From a checkpoint of a small transformer trained on Wikipedia: biases.
Each number is 500 + 40 x the weight over its row's rms, rounded and kept within 0 to 999. Layers, rows and columns count from 0. Numbers have three digits each. The size before them is the row's rms in percent of the matrix's.

# layer 2 MLP up, 448x128, rms 0.132, rows 383-437, columns 0-127
102:483475500449444460585498496482476491551464473574447521524504499514506549427522542549480538486503460516559572428553525493501481508502504466519503484540535420480441542563485495540461521473446392478498476507525447591521464552489447537451497530418540404545490503464457583449542485489430530470450552454505527501506512551573466483522550550525517520489457533505503561473477511517498492537519
103:498428498471494490499511492458496481536521529498532498489550542480443535562569493467535493490549496550437514408549548463477500461533513537459518450438518529453498483494527415563528471448530541547494595531531400413477529430550442472422505475460468524510428489447505507577532547521520483529538444447490457511557491516507479497522523509451520487513438504473445536520452541473568532451495
106:463430476526469493562511511453526501511528421537497462523535572466535494499520479429512421446505494397488550493515465522431550603521469521453463473553475488466398464563486499477479463440484534510513544499525560448436447520580430538502487498488521525498543487479552478521535525525509485520471528496543481567531502567395433488517514558482515439546476520491530497505516523480451527487536
099:541518511536470553485571568450499530485511530512484525534539514506482512476490501504515543536521487512551536564470460472586512489418499580475506545465512439464530461523517490493498485512509427450471494505573497567519492492480462471514495486409503505440494479485407561474582587474461457613440482533603437525460560493539479476508469492511467508495576550522532482526476541462458466493549
103:417460586527530555465458557503498552534500430498580509535483504528572445498449502451468467501461529466585467500485474530538546541557438556483489486491445478486464466493531481527515503558502515467428573527494544490607571507503520506519486536465422546524554528496468496536515530521538533468537479521465553517581484474438550523468457459535513458501499518466456537492441494478516448468585
099:416522509470535490594446498448496504430571527524487453463521511539459511450439550541438465532523488504500560482497449540482461549471501559477505431502472446450509452508583473495526471493475484543520531510502514477573495525495495556471595557462512429490514458523537491562497464505582526505586503472502462503537484512459516509580473430529513462470552475477496490552408472499491547415511
099:583463522514468446517464437516545534558476532519513533514553521499538520530502447467596563545481506517474540552440538586512427536460488510480488541463488569489535479474478488448501468475536550503552528490563491502492459473492477455562513535534442497491433468503493507506479555459424525518473528463412481617516528490500477481511569448568485451483462483488456546550500477420553559486471
102:508482520535528457528416504470471483505449543503444510483461440484492554508509551487523553424494482409442528404489454462538478497446495497521457425549498467506468493518476513498488487422455529462434443545522629526519507451525467583488504394533486474507470511519474437516520454499451441528524530505499511475514493554493464534591566562552490451532535503522542514505517471515489525551491
099:448489471527434509518453528473522514428547557546498517499520491451516515506455534450469541492515522591578568531525383506480456561441554496441509567489478499544490456429505543471496502499442528629474512555491503510510485488533502439528449505500565519471524545525468529489508477492501458533432563528505432604506525551521476486496538451549504531481497525499451443477545497480563520485499
101:475487512519473498487486509537478528432540542452515531480494583503468505481473517419468473462521444567510459485479512430525415538526463481536457512537527460486527535518467508537472456420486401526560501531529523554568499471384489487478521495418516471449558543502500527504465500516514467527543477451504512478482489475508571531469632466453529505556486455508537523447514524501532568445580
101:502480559521534484471433479485521458523531542519496464472486514502445492493474488589499472492507482417523501520550528577456481484496483532526532556497501510483544515546503559557493520521571507477535500446537452512510513421541491552551571481527518508528435506474486457462442489449493548513418540526424543582569489548511505451477497579519513481528395435605555545517482462514515577503469
072:544546519502509479498445519497498454503440518584503420506492529512505541499448603572503540517467526520534441550463494516499494513549535518500496533500451552514460432578535505489490545572513493455514447506515489550500524436456450561529463421377436452516556440477534511472504528518455511510527483518524524467569459536489486484494507509554468524545446497489526590401464479520542481472455
098:471493475483562485520513512455425464548467502538522473519463576479502501564435532534547490495517524492489514562424493497534482542612420499448469506448468491452525474436498523517443535502501491504562578507534476461589439481494432375470502497518485560510450416510549514537530542465470473547525536492501476541504499500478466507495518526466538519506469568507475496492524498413486586513566
103:561487486544526485550571521466498550483468428479550445469519568487532499548452512458519539533452486511435560469505519400480520589520527469506455493504500485495444440536539507505488465401493529515480468500449511502485475469504572523417594544539505441504495547482527543532557480426521484399467586448566438449492490524462521433465506486511484509481490470521464521536525514471489488483540
087:525527525513473431486451437533477488440433494528490564504537488412566461440445522519494501421518484436538476506522419523506553521535442412540455501503552452549531517475441480480436575551500505544495501515481448484503462476525391491511526447550484509574415502510555547460527494515527530499474489513491504592538414491479504471494516523535520527506504532504494551494519565533474435473528
104:480480500558554511414552507524575510523553494488529495565499497480429504428553451466526477509463598539584509508534462509504589458511512483533508556516493511505551443517516483491503477513482507529489463480500470621500543489492583528429546547451501522507466477421490547518488502435468513433498469521488427458444522536582565530477533505490546482468485482528555526541492445460560456513516
094:477427449508555517541520488502457446486462450495472434558466489551474531479558573589491466453488551532513477551548479499497516532539450500510434409522490538483483475530472534517507486578483541490504533613538465503531520497471422481473545516478460506523490553487553501481487543509615444545574533530501498523540459536498538468411437498553526472553527495548486460466449442514482504477493
103:599467480480599492545489490549459459489446547482425442494500555465509461561589540506575504467513497486481547520529556468550493444482489526505443449443493503549479540542541480449514505530477492446537473489563437405556497505457450548485510473501516506488469411460571497481448495536478533541525509519462430421529469544496515485553513523540552513462499530536504508476526421506468497511448
099:538506466545485591486481465484532487457547439518517549568509563508483493446502452431543481495452475464505474434454536522522445486475535551483542538570550479494546522597416518462506459528572477479498492500501509480509477579544457568428500508495468516501537413487552475491458487477519497519481496420438564484493519497516467494413549467556492520476497446509520507447453512460590525564466
094:490546456475457530486514586442444488437524504473430470499510452546548530573433477444450557479434557462531466424479423442495482507503566468502539588549475462491487508507461555476534448512485465542453493551508439563544500470503510493469486519548507498446516488431518505492502495579462422564467507524460463578568462485533502557546527527496483538457514446502560511522540502502541497526512
091:470539507432470510442513501499448536523447560552518466495471485492499492551501520482535529413519467567526512510489465472393468582533537462440526524559488480505486449542500491469510450469448503491536557471432503552528506510520512494451491463532493513548493594530481495442540502549378471502502493473460506447594421476531526462468490536539497489575480503500545535577467531504493407533534
089:542514477548511437490462460518517506543539499474470463485407475504508475420518455452521499515476464431546537412519443502433529477572542490453484533496468485496527529425569482541528496536479540511497465520482444552493541504544460548539490501470502446557426536427480474571462489443542626478475585479482547565497482545479511459474466493549532472477490414518506554479529476481501478465485
100:538534510507527530493527425451531423432525533495505516500453524546436502477424485530503534446476545430555497527493540554548513509436461545535496530454489482498473493481474471465515482562594537460468526422512406452476499514423526520540507524540466570415535483486498487499470516464496511503429438447524592541527549549537503497399460474484505511503458457567454521535512506550535519485503
115:432561452501509505519474546491571427555475518510473509472534538495521420536515542520507559566528457527497495620576498469559512457508526577530508561553489500455557448468491516514474562482501504490510522457461470471518512560512443459516506460510532521426494536515515518540514468539560489514500536516528485471525463498495571509412466450462458398504405470458507524512410515465494545474478
091:500523496567454531471483599468481473490483509480518463461525495497511486493476491468461439525458492446470460429541482534491447546460468485430530524586492474439432537478505575497463490489507478507409550507553535554504524541472585484443469521595518558510548555551530503420513477518506512530470511492498495506525487425503446503554575565591461446523535511458561516493474474455457522449516
102:541509453455468490512494503520510504547450519563584506504473493479493476519453506527537384541524529519506472508548550491472446545495588504472537481437529553500575512503572455462498565477507474475478479515508479484376488476496464487560416494500490530541507402486465433522489527452535566509517562439510500582539555454533473511468447524406515461494503509472511491553480507504534558455522
090:477544468514536431495514497567536499495443515470529466531496474509564455607451553420563517539514436488488462525573446519453521502514526472494522526539525533470495435487567490512494501452484496575513551494482523499545594525495489478514480534498487532543510455563530434520546417526521561437542458559488502547546488449478495467494429495557541463522497583480451578456573531500491474477520
100:553490466560478531463439518436454533434482454495526495464508471508529534523480487446574531423473592521499526556470525532501481455514535561546518488516526451503535518523492488520484483445587541586445486517423458487514551535517526485513420486523443507474503553453436553496428515492466424513490449476450543453474533512545502517458509538451555514541526482572517509482493456521575561538574
098:493500472476527487483558584464447568545477465548544552480532465482534519454421426523487453474437522490495472452506492486502446392513510498469491514544476532539497558487508482452442477487460476463581496502520421561452512428500496469555542531552420524508488462409520543548515498485491512568546492532464515488529548505556470438514491501469506481500602463507475542489470535518492606470523
101:487428479486481472521572506530490538512430456497524567400486514535494531557501485496554511527582456530473531448511550538473480477530550515427536517550505504501547541496437497494462453547483539460501485498516429479479561507470495515458460470507435536533501561485431442466553444418411476554514500483503434520561507522471559468548537585504446509546564501459481451529472527447471496456472
082:495545512511571469517476493546495549518480454582575409555529505537477526474524554485583462437577510497568513609510531503551527513482551485491489470511501490497528537546401488451519548591469551536541535488535470487592476520468497565492488498482479489494470426458485533472495515437510481504439526465514491473511434557488486496495443480515534451425480518465519497487489514475443421495442
102:532566496463507469528408532490543457601500417514446540475547530534518568510521491585523496519510515460424468454511483468541522486460551454530467508571522502511446420441522474510608478533500524534493493550500445606468549498538450519483484415480471458433496490466481519482485511479528557442528478451441445408486520507493487508466497505477540487536487522472504536459571502498515491483500
098:500543580514634513497459576534544465581575448570503420505547533396560519558517500545535478450438471442450512506454473504508471481485500524535516464544480427469468518525461560549489468495527504471516447444491510482576513446492459494521461497420442507495544511459507595509484454523514480459532483506494546476487497511530499503458458499490451509490483433511463503503491543522474474437519
096:471491498441533439508492467511506465453480437448484513523499467458477509490505506451503465491536572445519544450489525523514536560483577542591526513516528551500487571479464534520468429499487549506470514418518400525521520509527554538450513504559443421498452519452490502453486454567486502561483537447425524463508452545503517515520482535536497467485516491549502541511372463592510555449489
079:468511499452478559455476536444517532549488456508610499561545481528528468525482501528606491487494498466495531491524485482558537461514474536432502480445527462482465521541500489490465533476513440497475545543492511498526523522473504455508485425540445480436464551491591506437484425581488434503547488548409483500485548476538499553472528536502558504478606524485417498528408496497441494531527
085:492526473481511568501460478489472531489423530534451502487524581421517534497507530499533535535449519562485535498498458530570482476464505530549456575569574526525520504503529535514523381467448446446587573432542518506465492471491515498466482497545502545546512546469517462488504465484503513506548477451569504494519479496508517405474506452478452622533529435434467509470489512498499466544446
095:549513563507489543467521526522515482612534523565468515427541517556513462470488445517546502468474498461500459502526523511547449432525506523493471488484524486484588498450478508483490459443518511518524532518430432444550555546541500460449500443510553515538546485503514411568482451503509410526489542580538543513537522444528539558504445475593429504548530497435446514475513518444487488483521
102:513475505511532509475415510547446529507501499528478550577464501556562515424496532566516484449527502393433499503562472530516495479527564472499527447515540464565442495464474491418447525544573541513547428554490510500589500484524438547458473471512515507532527440501525532525468440516477465483532431463451537499485398482528516470506545504530476455548530520532537467502554540548487546517449
094:522520513510532521437400497516454485456494508497511590538482532390502527518503444499509512487443492512514438505527512454528489533512465464474453527486455462494552516481490579574524547520479483531450573563523467482531494507429424522428487496521524504501515521582498507504501508576469549615449548528434403478464482480506538487514513477496499499548496457452513476441423469425492551493510
100:495458463431457475465496472494515441437519524584525477503403571486506504502519482467494554506603467563543534515398540507590457469461505531466504529479504530492571433505551431511464537549479492449476495486521489545499413444510518432480527502478523492499473521520517541548474494464463477519431427455481432538469445506488515490587535547483510566444465509496535544543490494515528524535485
090:508509477469513493523423536498457505468516495563511566429508452504485530567451454487502512492465532442529473476527418564436493469481496544464520502579481539459531526483443516552424471504469508541437490528478441602419491458476519490546411414445547544524477489519480523546525515488515469607544448439496515482487459506480476467563543482535503515527512560562516526556486522507548516489454
103:442491417490487542443543484429531550438578506528548448512477497518509547497488454509507536433521476394507540517486436452512458444510454527470542505462565508525478491494482540466556498523458483603523490496448572459571577466509582505534514497544504459484457528456519528464496517553454523458501465448497520465551496493494462520502440533567500434540483442517491573483508480467481436439503
120:394535429482479474475479467518519475553483541541502464518538531480582471510434505527492502475528497545477483486483547507530449471450489561484484574498482469566555475466474506502556510529512519541474533436491510421513542554466523494549532497530563545496490576528558481547532428532505475535518601511520479479503511486494510569497484417545456430540433512450480510483435546426452590519465
089:461502466529570463462514500489471519484512532482464502465510508432462495494558439471490497518508496490534556470505499484446440500436519523555566510580535470457524466476448512414513476543535436535578472419509438481446484477448519552486509477475426576549403548487475466548553470525408524458489481467554523548495516515593507502539470548491472508478532542538466520539453468450450497569480
108:511506451496539644478486530497472448530474495477580552463490528564438469533470493566542575483417556486469396526529416449471463525580455478540585513512501542455499444442518468466501523513577549519455525541486517545500519498462510488506474526491470510495464472518518504555482505515533528539518463540421531479479478455530546591461476475487505484527485528562512529534459503508516467482464
093:502440530535473556448496442516500526504595522405488541505539509482469532505421448519546537509523564445455561556498413512521522578553498516534503479482567492490514542452479512435448477579470479469529514473443436456502467499534497405532471573458496489600503519520507526469449480476529548538479504491541479511488507472434509489490516507510452495602463468493520495512480550477425551486477
099:490515486462480465479600466557498577485504556521547517439473513515523478489461540558506510566503461454539583522489501472538532507513520504494551545507491438574452436530518492491484482510545418439506561488510543531515534382473529461491448480491541418525494540452529531539504490418524460559526421465508494496530529479556529525517446583520481513478523483434490520507459561555493452430512
096:509470515432463470602522465516477499481446453590582490482430510441492506512519511496520487493436524463403544566527472490464506525509468570464461511523580454480559428503488428497520466520486520454427474531456502525532460456487516571492525458511498549445502488498577527481571529461521443576460492495512501484520503545488513444503483479448541524511513520484554504584563529511574483508437
106:621510478511515507600550471537480533457454530561520505491547477526530465430488489441562601522459555509477511429496463470448538560571501522510503463460505470489551525535556496444477485471489465480471575545494447526502532546498475476456475524537543510538479492539472512409479510438451480490449527512493550537510485573457486528457508412443495504504515492571476449580524511537481537505484
115:445481505507519528493515461511449501537518540515501404452500548501461466485530454518499447455559469479481524528526474484546411539458463497559455561558505493460510535532508533466509488516454546485514421489533527550638495542491553515569555418495537494448499556464469507515523440445521519522484492449538488522489455449541495454439499524461542547515512456536537488493430473462459515386547
094:499530456499499541541478528531531515492467477469422470549505493469589443482459466407541464517486523524451460510541531480425484556561532477480547497497532471436469502457451498477459433510548476512488488574556488451502505524471428509591425450464506469541531492484518535456559448518535534516436512577384542564431515557504559530520516524512466518429504505493525509474471523518441527508506
090:474466527459545489524546374516456501495429497489505442611408469516545433455516522519517502490446550531451495556469537508485509462497514513452542486461542504502480550467570426433488484482527560490484455530533460498499481442492495509457446420487492536554541535459535536452519472570447491495549485516497508440478482506512461563461555564516548563477581443476523491550475498504464526518491
101:418461523518566488516508528450571551560512547492456505495425511539490484436592479567510531536519553591506503481579504479500424494488527527506466541490531580457532518503522511493495478550480543472505525518415522482504501471500465535510551552496470477591474518441525479489470479464489556545475452529486550519533483552576474478546434501482497527508539503464480547504440413480568582446496
095:480532492469483483487496430507514472572516563542418533477513493552543546461456512402477531452478513492430455474468505496484424548494477544492552501523575460590453483490495446499489474453528468478544493490494473513520570475507492493488495521504456501464451565548484477546482491558478462607509537458501462575566487495533455428430513437533561513534445539478519517500420423445482491497473
101:460510467465501471485509495525542563479464513531456517479442427516480469513529457562495505465437455516514449502494427474412517603471626547480454522508527479495469512435555529470524470503536507492549551555526515608548474496526562526509492470471478513467493541504554478515474589495581410542487503442490457524470483475512530542466499509546528443464434482442496503536498495461549560508502
# layer 2 MLP down (transposed), 448x128, rms 0.118, rows 383-436, columns 0-127
101:473426494512468487494549579479427487528459518556438498472486526535476531541510476484569486546491558523488512479494532502544559527551560506570554524488476478489563547505542447481507481510533484444561517466525530495422425561467448495459474475471453556546549431436497541510575453430566567468558503457519486524520481475509496526553538453488487537449500474619473546484503552482517468499490
102:472525478464554479476512503533431484492553450499483485425433475459523513417465466500507555443515435552511521532557494569477487505429502489485465521545539499531497547456458567418561519475473521466475456538499563504557500524434504564544462443534457460458527560510567532483461491496495557488471607520484474481446449564505479455546457487511516502504457508518503592498521505475430504561560
101:567490547449488491478553491512542457564504519510566448469440491484513527475494556458525479469538564406545515451468471509567491509473457491505597523446427515505508555541538469471530542477521523572483471512466537473459559524499429574517501446575518507426523521485478544501598404442474495522551488481506475517500549443488506490519538492487484523506573451516451492504486520498475596549481
104:504524567529490500544519486509518558467575568510574512468452552544507472450505528464530461560511363478511492429547516467494512467433496529469516487517469494518484499507496529443528514483477483499439458487390498539443451540518521473545424461461442452480448376518444457507483577522582526518490510481452507458480504506473501571468527489488478513482509446443496460545537529549520498508489
091:540460482539456459398456387511487502525524503522463507460512537485511524524557531577502570484517455527419522474417516486463460533482508571529521516501508558455554477487487497484554487508494491498543467484459489428521549528501505503608481465520509528557454469568517480554440447478521489504489444456496602462530530472477490495503548473497533527589485476459501457543532542448499398510491
111:507513486468578435522519462521555452397567513489504482436486523548546531445460479480497525570500560465567465552466489585482497511435507477488508455492483457466514520469495473482550475508555456497461450451500465587492506467456402514482457493561527452477513479469462492430445555436517483506532505477485497499507438502437497417516512450477486457495594554450529425526466495468479502517544
101:489554524467466510478518416516566513548462450552544490527538532578496485488449506485562517491535548541434506508465530474604439522432473487480533544497431522439540517476526503523447545495508502434543511484501514535493440498529487529516453570482471501528448552475527479551500525419524474553468468485429565579473552522477539488554563495516510471582503466436465473556577496478514540552475
099:492554474476415457475515556520506478498444461489612412502503500447524503617503515509534478462517532539524478553504492444486543573433489502541526436512435501494492495502510515450498440525527508474530504521443471495498561613530488530477538475448503514439505496460485431563501440494475473488446521464522412500538539465495515503459466541552418470506503512532554530431474481423500523531475
095:443434521525517525529532479538440453477533466485481447464447480493545499593558550520525471466459473439521480498504471524415437516509564504563514518510531524472503502496570444505420459569469572453411485523521444508515531549536485429464505577466496498554417459504460457570496416439498458483505515482510502510519488475478539517462439530480540509484555439501472454516448527527556491472480
098:502462473479419584491533474538489527443501528433519550477511450494491508462540583462510468479506481481552507496576502584498501472497481485573459514539474557477545500461507489515515391480514503471506491454574508521433448492543534523438541499591538416457470465458528492514461598543542494500500572542463526447465513539475524452457518470467530512459428451501573492550524520493505541540528
099:505428444492400544504504491493515547514526471474490539495492502462552545511525551469587581516515548507522536509456505494599502489517503443566477443528578536535425510438475471408483554440433462480485543580541490557467517544496544492453494476480474429532443478515461540504512488577577511507520446475507442494504539459443535498528502465500487502493519542490468473519549540478506414502467
073:541557441494499448513565520522501527427486459525405521518548463504499499472562491489602558549491526504506497512486470400511501481456513439443487564574557552468457577509476470536515532496498489543469521459527539535478491435510475463499455400475477428470521519571511508501566562491468483500573511455527521473499458468493486493561509553539449529480562522479474557405479470491531497512483
097:503422496488501501423484517498494523506465518507462531545499547485440501504467556511495433474489415523474534535495496500513489402487531482444455472493572559523549500489568468481505495500561484507518554464456476374557506504433466522567521533483472564524481569530501479461447493463576525514458481466567508531460585484585409472469431483532506556507486513533534442460450498470516514480481
094:540497533563507497485532423515489558536540488555540472511542501475485485464495527495459478487549475495487466520535464384512505480540575507571481565479468457441527513509524484540545534436491515505465513554519516542498498471523523448438582488524527494544484553530584552480506576480426478435422496537503501507510434518499549396477553510485462528531403440497435499480578479541496489466486
093:553491552488533406533513459563492504450452521528389486524447532546476485555433481499472535512512504562539514508520449482520499569543526532451522498486451518448569440433456459490484436549477498477449509476601530440529494527486527517468534516508522518520538518532579515482465539417464482580463525510495502500487500531558502504457551504492463470467590484551541476528507525538422445542548
106:574548524510531503491432497500544483520438501430528554489501502447464524509476489502538440545439467445466504514491453455491467528399505492467485523565527507480552526501530455479437481437423461466422504556516597504527539478434495495473467545507482473501496495536580499470604599456590437545548510520510491547513523504505572464481494499466553495492548502485452488552531481502546529465502
094:426510475523502461526494531544576495555530550542511475498565490493504586490506483550517461541487520509467509474459465461507445458514454438512554448515506500535531497484403520503484513446570479575505481481545414529435480534561530516473424460440450517433488414468503558454501485502506523483521492450454495538433483431463537492528497496468520458420573588505548467470523476548460473501538
100:424488505526539502448493533433470570477478461435472433526449538498502450502474519496547440510528499479531540496466510486469562440426489533482456473494491528542435564435488510497490499472493493506492484501504535419516432490466541564501537505472473505480526459428422476497430531492452419500443523539530427468514513410469546566470458445536548427562481471558517461429520483544551494503473
103:466517451540531549502505506459519461480493438503490510472566442530511474422537509393515501506464570532516540485518461584519570485490431580510462487529458514490557419458530502485464521516520544497484469498479474513471446443458540483540512504520481470534472572475450549443486477477505421569462533549480467577454456580504497428579483442530490480510438540436470504492523425486493475522500
102:492553498584566489516490498447519471582502506471603553542488492509440463553509559537498518533486512564546413448514498500533529504481559478520515514506503435430550448543518577431556516487459534527507511555470513525501471464451557495544504439468494504516482491470572488522454483422526460464593502498479472563558518471479478498541501556478548515558517553522448538509449506422550495495540
102:513449473580531491526441513522518471501561457482528557493523469484521492423464385530531495566533560483409572512533482569554466519466467512479480546475567567543559518492483538479511491463491484522474504523572486501489466452447512557477447496555528488519500449544479572538476491475498484586517486501554447556491540505475447452492515507485572540470463492510512485492560430451558547459429
091:465517506476528493504518467454487512453403506475476459472503567489453392553505503410438515436541499522393477489482503515485530597466524464493578536510493446514481499589501525526476452557502483448508471532549486550539509513464510536554515553549468503512570448562486520366449530513556508506462520531494553478513469503537515527462546463509522506593540518503494514495496537508488519490460
098:458570475512492505533463442487487388534478490512497515494521556503515543535472481518577531517566544447405515455462460472465447518545509529476502481475459513518455483414489587514509528522480508430468439537549575548455517459446462516428491462552503537465491476532516511532529536519484482503502497545514453416551444549525536458477461501501475418450450547513471467518536403515506462471453
124:472512492446484449481543513451497580531551532454465483406540570497467506509571522523446541525510516461510548512496556536516501568502476597483488520474557480499563542472454436445462546553486491542506496467459509458540502589531522480485528479556487522478498532435428494531474453523401545462464448519484447472515507505536492491473462455563489522498520458513537502507503572569575508417556
093:517447541550469484516455523481534443578505464450528484506500555427529460467508479494554483584467476528527483496503460471518479449549468483454479506482477461487536508481519440496596531474550529535486481449477537532462442506468546455432581419538462575543512489581426590504466458537500558528519507518499535511520507451531460500534555551526482471544503544461537567563492462530510413468476
100:491458541476502534456519477477495467418574533458470558482498494527452543432537487452494555466510527482427537526425511490459494437534452471442429518381510533467534505495483506551465430592512498489483519483510452520529507490501484511509428484511444507506441508467451481430574501501457528545489562549481488441517496514474570444554476517531509509578552488580477479461506500412506489518459
094:489495537563494474437490481524553520492544473427540476488539547444550532458495493502449551560510554507450509503556531488527531504501549507545441366513485514448535524502533522500490480556454502455449510548475546444439452531510507465513454468482475555454477500453527530494517516496527571411457402495513568440538435489469500550458472441492522523471505536550496492507542590442539485443481
096:409456567452476459517452467509444500446529553517534493477430384521524486459484487458419476519547483467541481467554502531434537492503477450477370497484510463483423524522460472539485544546509494492540509505535556505526442514483509521561443529478504450572490523498491516438521525568496529537470507536461516564469506496492548490502502570537477491530502512456456417427478508546467454472550
101:476484493513560504545555559442453563445457486487492434468484535512493475521548500490528463573555557517459526509474437452442568554432492454475487452480454513413509538500451475560409508537467522428463545567557494435535481524512509504424470499533512493471486550424484512459522544519459502530526513487503445494422478531491480502489488472476525582470495512489457541579490515497495405489448
102:485393506493516488504448568494517573496496493512567545539522493530446512432489509568472489549510566513561499464510410465522555431544452463494573519509518473530440482472562487490545526478474527522458483515493553492507532495467428515442514562574459568461456522481487515549536506462433513533509444534437581473463415537507483462544552468449498521519458528494552521452495455459534451505512
094:530505523484543445509481500473435546500435501581569444494529560566452473500568444451467459473478471487577498516549552471503544534460514488543483400478524526432513554521470530512486480499506537437498502535519535475490507496499446450443443498436480500477470461425546517522477467509488509473502561510460467487563436454479539499552488511487612476528563518410555465486528521566536530453475
096:497501497541468492486459528553519477461476535510499490430421490484502509434382511423505528557519492503508552519505528521437536532554446486524492501480473474479522574541477438542400496483529521538555540456457557512542518533443496488599480560487450559504465532589423502452528457513530465525522490509520490553527502515433485444457511516463429467487527474494517433457417532549493505482535
087:463525510473475482487481543415583480579536470486526487559530467462496544452442470467545465520409454485508450407456543524488471581566469503541483456539438513518569517510502452501480449545476485503422523455487571453477497479460524450509501523439509508500501546483498581552523438527532460562521506530528565502494509463423514495465437464521516509487458465573425500555532508502486455479523
097:507513519503462507526520504505476453466553570465533450620501474572488484494467464454506505417513482501593461472452483449436513501542445502458447509416455494521465548534530513528469545489530397484464505503412512546530525483508505577538500508438547478514552502500466522514443510530465547491534504512538452492428592487515488476481419521555467565451511498529461439536519443520516526473527
096:468535483504484535531490442473525502546386456461510496449546464465579490494515539503488522446503481488499427480543496494417519510517471460491528573444490567474468427521447504463550449548504514495523482554497548469564491504510566546468426499589481443480542442441462434423460471470493577505456532562474518503496511509410520497500541462557520479531499548436490491472561450505466498493478
085:536476472524476467528479517545507477514582543513501463416580405462552610529531456492440486452486478522484480475447489551541470490492555475509426531452500509515494542498501490545416497467489472465486583476456497568512434470537479462488481526558499557486488478474521497380535534461544531515572425578528559521538453501527531525503548535482506542483556482511504511468552488473482528518458
099:481481549476520500500503500497516466601502481498570485531445499540506499556491421426506501481520527437502468442609550504507468457536447501532545474615501490495479515533418453453484480542548462496443506463540511561527476430506522414525511479437459499487496434488539422544554503493453470490446566500478482439535468466519508473535518506451538490496405420531503536534520501476496534481521
104:514460436454561600572464453583593497480588496442437481602491504522496454444522567530495543487542502478457476496477498428473494486477511524466466530468447432485500517487615465569482495520579516530551510525504497552509523477512538458495509477504534500455509515530556446488475497580450505518572492497404495488486496548534491478512464487503481475551494467461536513500552457510517517469526
085:517496508507485527498427553448547616530475559495493516485424480424490504485488528526490504433488473508451477525493539466484581504524520488573550449498437503476537397485436531511509538449468477480567447437479519456481463510468514436457460495460505406488550509560524455479405445535521529477499482544479429500555515503546434523472528468529530464424480549526526503484479513461485536457504
101:524469508509509431417516520535458490467478503451561550462498429437469444507505583466457512539451531553518481476519463535465561508427460539560440505520451550453565507456463536437502552478492495504507481373462453524504479515507527458478522524516460552527529521485562518437493510537492506527500513471555487439555504485572500543426514522509451503516563485533556467549432487576479543536525
086:555525543440479534517442468445473527444457551473493449493501531466465485484514588412476411459545525437484458477470556457531515525484498533563528498506383599484456552408503554502449463541522511499503474531517535526535431570553526470559563466515477544452504491513513536530449542566520520504518456433503524547520485540529569550524531472491472512494526493498507480535450492530517526509482
096:473538494486491458473432423538449524531514570507523505449529468476471533564414521498493594561499537574443452535513503488482458513475535501504461527572446554537508519565561480561482587556490456502583551457541488497429476543490536471480565511541506487507514552475552482566425474535534478475530464472462414512518553586509488536456490537512499540481507494534505516513504506537486469550536
127:486545468509489549443548490514489518555607504476491504484483540474545493509549513479518557499521474533459491505468552458570441538505449534482552518530465532494527515417561469512422392502557467572522419483525472482586440531528571488499504481537435566527523533496555481550474505471456536422514444483507471523488527452518520477430501485566462499473550461485490540469465492550536483484579
094:505495537540479493521511579559561552474478471551519511564420572491530489536501554523439450514502523475559495534477516481565457498552535500508471488449522475538489453520454484484568531466472493521480485488462519498503492507524538449531442574449425487550481468542490476464527509535536519475504535530517541448531546474448516450476457511467467463522437576474540477392516644527510441544443
101:449445527483491448437489401521452434561424479540477519556533495464493514458492519496418474508534510526479574440499564542565567480487462578484525470488435488601475534496516484546511581555428477455508502488551497540421508515551428471507517442505425466466542486492517472545504430484496514449475496496550464481543525540489502430534511530479503461460501477472502467528546444501500466513521
094:456471503543519539512530494498540535537389508456574465431504506545526524504507471497498480489454432472571465530503561528522470462444492483464501495507455470530414514520500481508452480448473585504480520469536493439546483503493517531539460438566550523485441463422528462465610497459423533513503561561464538466538478448453472510409489504533498445518482463481498426541458542472487485557487
095:521418526493495588468511512487467462414559510487501516484473476491501482544456481516454476525553467540486553565508551516500525465463527498588391414526512551546532505515462524472505447430480514489443489487434442486533485467528477499530549512514499549461509534469390536429477489576542487492471485492554583546453498552472490502453501546480497556484547561520472502527490547505452582472474
107:453481512523536505568573565507507434516482508433503581486470509555509554500482366490540528488540556501448487458524530530484483511506453440487507517498503482544518582467477502508529485487491554527479471515502468520524509502471506463491548534529517456433559503594482502490427524503598476443556540572511450530593487480519584559481529482481500525490447552536503480496532584567474480473490
106:550519447441493549532476541453443450569478497516579491562419529592498543515483546487489533562551483517559557529561496456507450534428549568500571489496476576551489465556475496560492513520510546533526522482516531537494457509461495465543459534516473471499492532451519502530506538515434558517471522465445474450545547479549437503471470486466542564514524479497427546452444471544466472513562
119:477572481507465507492510523508540497541498527523461537634488520495485488489519492549523563561504520476413487507496471460512434553441557548568496479549481432459510518518486509459507502446476535473525526485560507513517418504446464510453508547503518477485522503443581477549419540484489513488584464520519498454526449615564502497472541564549483452469449540515579486455499463467465538541478
084:556445480536494506498473504462496540497455487425477471445469488511446470491514496529444525597492575490548432554442505462469544555517448521540487526460491480494414477515530517547507502588555437490501523597525530531471516546441506455553504497427502465513518563535488461486431476421606519495481456417506507496475519519467454494477518489396510502500524449528441491462540478468478485474497
089:445519538430466522605480460450416458500450491538447447476528463532502500516476548482495474536518492469621570534526593521504452474580510523468572481494472523444506512489475528514494497502502553463520506461472485476560497588532506542480566475513532485492467538501540542462576550570507471559482558543509494547528514483490439513517506484536452513435412526491515530506442489556494528554507
095:503483533486575408460468495489574474524544470594424496531535512608529563555491609532456458489473589501504461448522491506464475502495448488527504548508455516553531554482530518533469527465531456511542542449486522503468479534526530578575531479512559512531545544485505535475514463528446436512491493529507486464445568526442464495496532545443466521506546502516517502440470471536422524529509
101:521459431416472557476545505483494499530498480522530546555557490520504496468532507489557487497535488494471523496491440441535531543439586421501476565540428443519459500518478503520511422531513555468484446419501518536489427530498540421531535523523481523498482467492465403403487467438439496457494515464469433451442559506445490491513474502558545541518490526579475462465475528549466487522516